config.toml
num_hidden_layers = 15
hidden_size = 192
num_attention_heads = 6
num_key_value_heads = 6
head_dim = 32
intermediate_size = 768
vocab_size = 32768
hidden_act = "squared_relu"
norm = "rmsnorm"
norm_place = "pre"
norm_eps = 1e-06
positions = "rope"
rope_theta = 10000.0
rope_fraction = 0.25
qk_norm = false
attn_scale = 0.177
bias = "none"
tie_word_embeddings = false
parallel_block = false
extras = ["some layers without attention", "local attention windows", "paired heads", "shifted keys", "gated attention", "value embeddings", "a smear gate", "an embedding shortcut", "learned residual scales", "capped logits"]
init = "normal"
init_std_qkv = 0.0372
init_std_o = 0.0462
init_std_up = 0.0533
init_std_down = 0.0533
optimizer = "muon_variant"
learning_rate = 0.00642
beta1 = 0.95
weight_decay = 0.0
lr_head = 0.00925
max_grad_norm = 0.5
warmup_steps = 200
schedule = "wsd"
decay_fraction = 1.0
decay_shape = "exp"
final_lr_fraction = 0.1
batch_tokens = [32768, 65536]
max_seq_len = 768
doc_mask = true
train_tokens = 710000000
max_steps = 15591
dataset = "wikipedia_en"
Each number is 500 + 25 x the weight over its row's rms, rounded and kept within 0 to 999. Layers, rows and columns count from 0. Numbers have three digits each. The size before them is the row's rms in percent of the matrix's.

# layer 7 MLP down (transposed), 768x192, rms 0.0534, rows 361-426, columns 96-143
095:493464481488497503552515482479475517488495492498479475501474493535515558517537525512548537474496543462530484483522530516517511480492462513478511
091:506505532498511533515482472478490504458519487529516491475486474519533492494554493521509535533486486466495496515545435512488470532485477498455504
101:505503496502483537523473457520495477512514500500489530554469475517520514456520494428488449483476478497502506482485542499479487500469487467445523
100:475536550495461499504478459502478548536504504530484516520468560491480489461517504489485510490489496509512512471536492538463514518492488492516517
104:504489477483550516531546520549465540512462517533522530516525498480514487502463488481484463490520464533520524519473464540494487495454517515540484
100:539507501542468521551494491499496482543452475468457497486490517474488509529468515505517481529514488474494490531489494503548543523487475513476470
101:495498496493523497496504507493513516488487479520521485532450499507468518467504553485396502460539505495483499482527497477471504495512524524481489
100:502460513502495503474521550498538513510488521508526516475505504520515491533515497501500547516498481514499468467504497500503478531501483517507469
092:530496489499470537585491507521474480480458464495525500505478545462533467511480556513497482496528537538514541479533485505485481488503537539506526
097:508506443488477465520502506524517497456486502490525470509510534520481505531454485499530477473535494492494508501472483485517471499504555526495547
099:525458501519492499470515476500497504473515484500514488474492531492500511518513465517480471528523545516495510551482467499456514483432567483505538
104:531482497483466476535463492499513500472503494507523474475484522506506495478497569501528485549452487495474493467528511496528518516502520512518465
092:507478482488463455489476555528527482490501504492500519493510520478482512481511529477537504503525474502508495522592507492492502490526485483523529
104:447507485445523486538508467505544495508447500469525489496540496541510476500493491556515490493454477477505518515568525524503496523470551538488522
084:520492477501484483466510495504466495492440430554485485458507499509482501559472502496505530524549475501508515525540521460480498440509547484456534
100:501486500462538525528534489510498497470521511512491531475470523502511511564496487587504519482481484509502477488485464517492523528503511475498489
102:531474470477457494500518490524498512504481473507490522525486493489490497499503533542484487495501536472497518500463431513491495533521545520513502
094:465511535487461484512512527506516491529533493494509467537521516482473503478485551500486477473498467505471517513589518537474498536473502492509509
102:469466523459481478505516491535468495481487493505488469540494482481518459517484516466468484515515552476487492488537533516526452498514500483500459
098:493504518494518514451486466504463494521448516528511514508521463505496466531494504527544477483511501445536496471500485502490505450516503508518473
100:475489518469476533498473472499496499505496459526512559450448519519500530494497501496490525545521478491517529480537503497481468504516490479509505
109:474511488468553476524469528553472498530459496533499454490472470486522499511515543490446485548480489466512500490502497511519486531439539505456480
100:523483504492509476474499539546460463510490505521492549528527480499513499511513480474518504497505439493482476485520477496515476500480518543494502
098:492523502538506501469485525508499439479466527495463526507514517494509487500492487528482459518500505508488543509487478486525486471462478531487507
103:530492507488497510498533574545455498522526519527528504510535505489543546482501458519504518512542531527505495460510463484443514506497483524502480
093:492503494475528507499487515495521519489435475504560544538537508480514491493469511446500469535474463538491454439544530525487530504511456503521455
091:496447468520490477510502482576499502460548514526547466456490503452521480483536461497533504484515507443516466475494485477510501514511492504499503
097:504457511474507493531493463512569444498505509476522490494490480476507461523485523493534463494513515507503477484514476529477536460513536501510563
100:466530520432532480516517543510488463507481484493524520497477513489472505519483465461440516531494465480526482474510524505479508533496514489515478
097:511501499525517512478473484487502483502501461500495477486456532490496532528522524509510515449511512466508483477489497500505506471521473496483473
103:511521472459457482505556500547506482462487524533518538517507506511484535513510472485472499486487491492497475481454508498505443464521495497513472
100:530492516520577520499471519487449477510465548529478482521489497489464485494479466509513455500457536511488485472501465481515517498496473455512484
093:469456498484460492462465512509502498572531499470527501500521542503517466488487528504498493501526505545500492482560506518443492518511518484498482
095:490453495535464486506468512474467503454495487505498521510466503529448507530522535536467472509551493518497463494493476469509496500460463550486530
100:442489471518527513512515467502503503529499519536519496507500532476472505488518532538508503479535458552491504512464474522477527517479498524492528
087:495482449461501464544518478518478510477479484470464486451478464475512523509483498490515527512487525525460493528519500501493492460552514524487519
105:531527529512519510495527518500542528546489452501497500501534510488486476469505480483515528506509492498485488495500555523509449481493467436511500
098:505489525564529497492535504485468505488492471532462513442491497486480450519496478492462552518530517477519481484506508525496538495466583473465504
102:460523506505499491490520457494509515464534500504501525460463491499563516543504512485480467505528499496429524510497491465517518483522553484506489
104:494481496530531508503524536518536520519525506525478525515486468458473540478500508511480523520498489516508471520487540489497512519519475539501499
109:501464536495496504472530538476494490483523503474511528491463478517523521519512504499525504482539486516548498534486476504476501479476512490479515
098:511474549515533508512483464474469494529526433489557541500506514509506505493496493458466507513550515516504483531488532539513500526495549453470435
098:518501505477546472508499494478486510474514507527479497486456531526504490474550515492485519478530502502541525514486453467485510492512505513515513
100:482484454471472503507503526502482517489495477544498497464517497445498538503488466490479510501490527441479507504456513513518477472485542479539520
096:453504541514506527510505526499483477484484522519476490525499497522531490509543458497515508498498512510516454516498480505484505502487508457489526
100:535516503507501461538479510485491492506511501460467500483487474524521544489524502497531467443511454545515489528423461514496517485521445489518496
121:555477468460470544474491479521504471473493515497515531485482523464531487521500508500479482462503480536475487505533495550489491537454509496502480
116:507469500492505511511499493517483484519533476498521525494553468461462526481473523496475467540439463538501501533425552529532435502516526517510491
102:478544508489482502484491492505508486442446503503468510509515533542479467520543485525503556486472473523450490482508472553466484531486481529511522
092:486522495516527490490500510524514481526491492508506497473463435534459496533474535511504548504528454482507509504528502465520512504526462497505478
096:467479492498489471493517469475483469533499522515462491503487507515504497528485501554482531513506486549511452529482488474470472545477490492508519
104:529486512455507475465503463489457544454536470511530534513515568520462469472469497525535524467555489523503511508464535470522485493475523463490506
091:484548503520519513502549478473486531503473538492522552498478484505501496531552484480520480522499467503485478467554484504534513494485495492494531
103:533530474520549459522511544487427498498476502467494487469505450562536521492544503467560478527500472526501519496464476469484501485477480497496498
089:456549498518554501475523491477495520527501503509487517466506509482495524540502506520491493516486477541508502482526437467510505540456486525498513
096:527514506489522515467476493499509455559488518521479495501515517498491471533474477475476473474508491502524510508482491470556453493581541486545486
098:493432491505496491531439502497514516489482476505516480502496548504493495492503491531491465527531504457519519491480474473500483473514489488475495
100:506531485501502522517506480491512481513527508508508478522495512493495517500539553524507508451471492472506410495566500490512487520478482508544490
105:518518489473516525530482477553519534495491514533499517517491477486544542500514508536527548488467516482535499498495447523488501485504495485524502
097:521461486485478461519497466535470511552475495517515473523511531494500491561525509518472502484528532496540494494477508490515493515510503493484470
105:517447475504513507542552483487493496525523499521483514481509515513524495505524498532506466458460476556550507470492490547519525511483513504523498
102:491523493464503493499507498495513486485503489500472478498492471515495540486521471519479488476490474496540543509498512518498467488533473488462516
104:487479516497483483523501557514528491498447487537532520459512498505491530461540505508498498501481500537520482506513476489495478530516513490515416
097:476474471528507507535508521558510530470499475548483474497518553498537530518464462478462509466418501512503503510486536502582552500490539452491498
095:451494486526467483477502477515493484497508450487479530503449519491507502519476522493512483510506536475543541571481493484427498428537559517476525
109:509497544521514493531502467490500440474500507521454537533561486500497481476457479485475487556478527478466499484478485495445510497488493481503470
# layer 7 MLP up, 768x192, rms 0.0532, rows 362-427, columns 96-143
101:505491536484487520513479491486494512516507519517472485496481474483517474504513452463492476510490508511439519522539518467530505489507514523525540
108:486460488547488498534460502506490489522536500504532504520488495506488514512532472517455497498475524506492509539509466478525469540494482482482478
088:547489486513496521510525526540510498494504482486486527531457510510553485481469494517498461528486522496500480463505513484499471496464472486486504
110:516517521511490517509524455485559482518472510482511526482512514476520479498473515480543488535529500522510526489497494504529471521504491518536466
098:488499512477472533478468497503508521491450491516470476495495504518485511505516514497548526483547500482481490494452489478484495483473524459532515
097:465479508487517513491489448495514537519474473526521488505478517508495506441523508524511496475480496522513481501462442490499474498544553513502527
100:473514432546507505544479524484525496487512498497542531529546476481512535528459514475448511482516477502472524500501482489468488500533493535479486
091:482436489517510485472505477539489493533479475507462497509528503535502524527523502478559497505481505539509457531479537471509532513539501525499491
103:548453503480453468545500506472554480489494501485490466504472461509497496515523494479513504445516520503516499481504475513541526507485512494511487
096:446508485485505512507520494479511522499504507517497504523501490470505491543485519494486532470580501481469480524496518503512494516568501518521499
103:537489486515479478521474454511478512479489484488518544473485465489486511554459540466510507450506550498505529500478476505560515502536497527478520
089:497519529492540527497519456501450490470534537513526491463507513505474484503450508487532555518487498496520491446487489503506497483449518521512516
103:495491539514545528447497462530493498495519514461493472481510512492530521534496468472497503518500473505496492482505495512473490481489470502501491
087:485455482502465506504507479490541527503463512508482520547472501531506496502480493519457495521494545479499492470523548482505518574519489517490523
103:464522473467460528534504495553494550468535499512519548502520469530467469485534526502471507459516509468509533558497484506474461457514466527519485
107:513505457540485504509503451541478486506524514521516543548456503518490511520522529542489517535492500480535503505466483497471464496529490456546462
089:467529492512479477489531536501551511505503533528505455471523501489499452473464526492496479520530495496537514532570457507477558507520513489535461
100:472495523482509532505421516480510534462476478488486513473533531495515454548480496491493505485495534501528516516507480461513515462525468478494514
096:464475497527521520493446504508508529453469495496512475506493491510533496500472428463488521514505519509479515474528530558499477502494534498498525
101:496472543483447508480517472528545495542529507458498499486526518510522474505488475476507525529465502498484462483484475499505513484535506434534576
105:491534470533541474494504524486481487512471465469499512448477533501485488489531540469529497497482519478518519522477467491495479493516520513523491
098:523524506433515523518530517460516501483562456512515462455503509483515507536500456481490501475469521481516452489498518474471501502475466514499529
097:480510482464547485485484472502487510534501509487515519558488531482483463516544498511468492485454467537479499518490492476472496517525504513469480
105:486521493486503514483531515503495509508497495507519504498487549473523455499490510532526518478523481497482509468511510491453526499491475500509502
088:471532490518437485540498466476496504525527510512485461510481524500456495496498548433460511498512530467526470492454468544484482507489493498489508
093:475517518522495542521444501473548494507506524497497493459525482445481510496521522497532487537486486507504482515520557495514503510478541460512452
096:498483487545504503485500533519463515498485477513468442465501483509507511479502510487484511484523467515508494508502476510460524525470526486507461
103:479576528516477512503491447507500497535518547510482506545500513453528538474472516470509490450531505488488556503512514498508527512548531529498493
095:555527498517540496520510474451496528499539487458501487525545501470466488480425497481497501479480491496487531506505479484497500493438535473478514
107:470474494539477503519516512564498524488518507517508501500516555523480498486496467548473508483486479524532472472506432462546479486496490534490539
096:484489547518538507512483571499536509470515499480473499503505492475513501493466485498473522492474535471481507517492516519458503494512466498538498
086:521492474533492473545514490487433546479503512496518527481549527510515500528471505514504466527528498522504488502543510510504555436538517506511510
097:484494467512474494523511468503511463484504472490461506495461480524471507527534493480491459447506495527511514492491496522476498458525476476493508
104:504496465488497472517531527500480525509486476495533447497429481513525448502488534528505500501517458512457482517524542485506549471484509513511560
092:481479532506517482525483476487506525516521504495447537530563504510481508500511507495501519523522466497516517507526473467539543527472477483501498
117:501526533512499478483446527509498525518507453517493549520521487491521520508489530493512544474482504452504496527505537472473532504485479450501506
088:498518525470455494472492485503545475510513592475536482526473523475506505484485498503550489525503514532503538517481543427482484521524487519484487
110:515468476499468511519492467503514472535554499521480535501498493490488505475490535515492516540476473516517535478438491492468483498540512488520469
100:511538503463472491510486490466486504466439455480500497496479510472475532481523499523558502496469524514520501532472521516462484524498453478521472
107:485523476472470447512459515480516519488521519469530531450494538498498458548509511524488487536513502480475526549499468528445500505468501457470509
102:479508493504453485487492500465513515533498489516528517463489481477529465487471466483492482521541462502501529491462484491471527527481487522503497
096:525486463546500458511524488512507533491498515508490427515484510525495489491482508489482467502524497472493538502519488507472467459460557530481487
104:464527507469494504515496521538512490464522503481502487517485524519444488493540447528544511502522483491502488536487526534490504496486519479475527
103:489497490462468462526520500521492471448505548499494531489493502492485509558516521525488463482502509487509532453518547500520498488479500547457480
111:461521497530481503458547531512527506476481468476502513465510479525467475504504492457478488493538484509463495507485536486509527443476488494497500
096:508520482526516468521495508483477551540497470483508494506534493519490530434506488506541532507507504495501538492483524448525511494534482459525507
115:524482509505512470494509470499512527534556438504519545472487498481474463492516489494520446448456537463530501489479518513507498468524522551522540
102:496465503475487490448491529527486500462517518509497507533505485525532483485479461505493514510457535462478483491510506480494487473472480479517569
098:499477442491517509494513510522537552485518505500482521509537501492480503537524533484513506515471473459509488464533517513528504497495494508490510
102:499538497466522556494499507509481482512495488518510457493440527563485514485498510521507500502417492502528518520520498477485475481497515514524500
110:450516458451471482530470511476490528495536476513539501532498511479516494471482511456469511484492503475492540513466480525490510498500510500544507
086:462463501466510486507519496500461512486534478462547493481516504528508462496502497466486493500470504477512506475549489501503487495511480490521495
102:520502467534507524479490533539507508510507458475493524476521538466486515466533532501516505507489494491472548494492506490525503526497489535474481
088:464507524525505524509485477506490524494537477481505453516526508491466502530516518493508471525499448448480492546498502509488479531514530521504490
095:480466522444488483531501515451467526514514493467479501512479516507471478493488536485499481493560467506489482505498520507518496492501496479516486
098:490478522539509510477472505570520501489522552497496503446498496523531469508494522474517496466501489470485491536498504531533499493510485551485471
101:481500483494494514477503493555462452473488484453532501505502516460483515514542432502487494530488453498474547508527505502508499496489481496544520
103:518506553529521516522456499485475500506464454486508493460494525473486492481514528477519470500461499449471473460480514512540482500496500517531470
094:537498511521478542543527471488519525533513529516475426496500461544492497511540471491490493456493463517517488482458527500533505550489510526499500
102:508512521521524492479524518487448493561508486513492445501459516497509477543502493509512514448494495552496523517510517534510507482510512493500508
100:536499487463491510517520499485467485515514501529476460488508485502508496517510518478473475529538519541415495504522459539512526522495503495487543
102:525533490487509504546475463520478456491486482511543528494431474502491498463475497527491487498541490517526550500512511480487524460502467491492470
092:498502517499445522445494454494534488524528483490514485495533533521519498497500502502497470452521507460481527541501469492478511500492514455497476
101:498460494501477495524482486519474475495494459515458541518512489500477561488498531522487501535489484513523507523515435496495507481491520491502512
111:473459518462459519486519534512474485492455488526480510461531478474478514515525487531481474525464528499519525503504534475522519485506499444547497
091:457482494546465459468469488517466556516555478511486500504492518551483450527454503430475508489538534504501507511495497503482541532503499493486527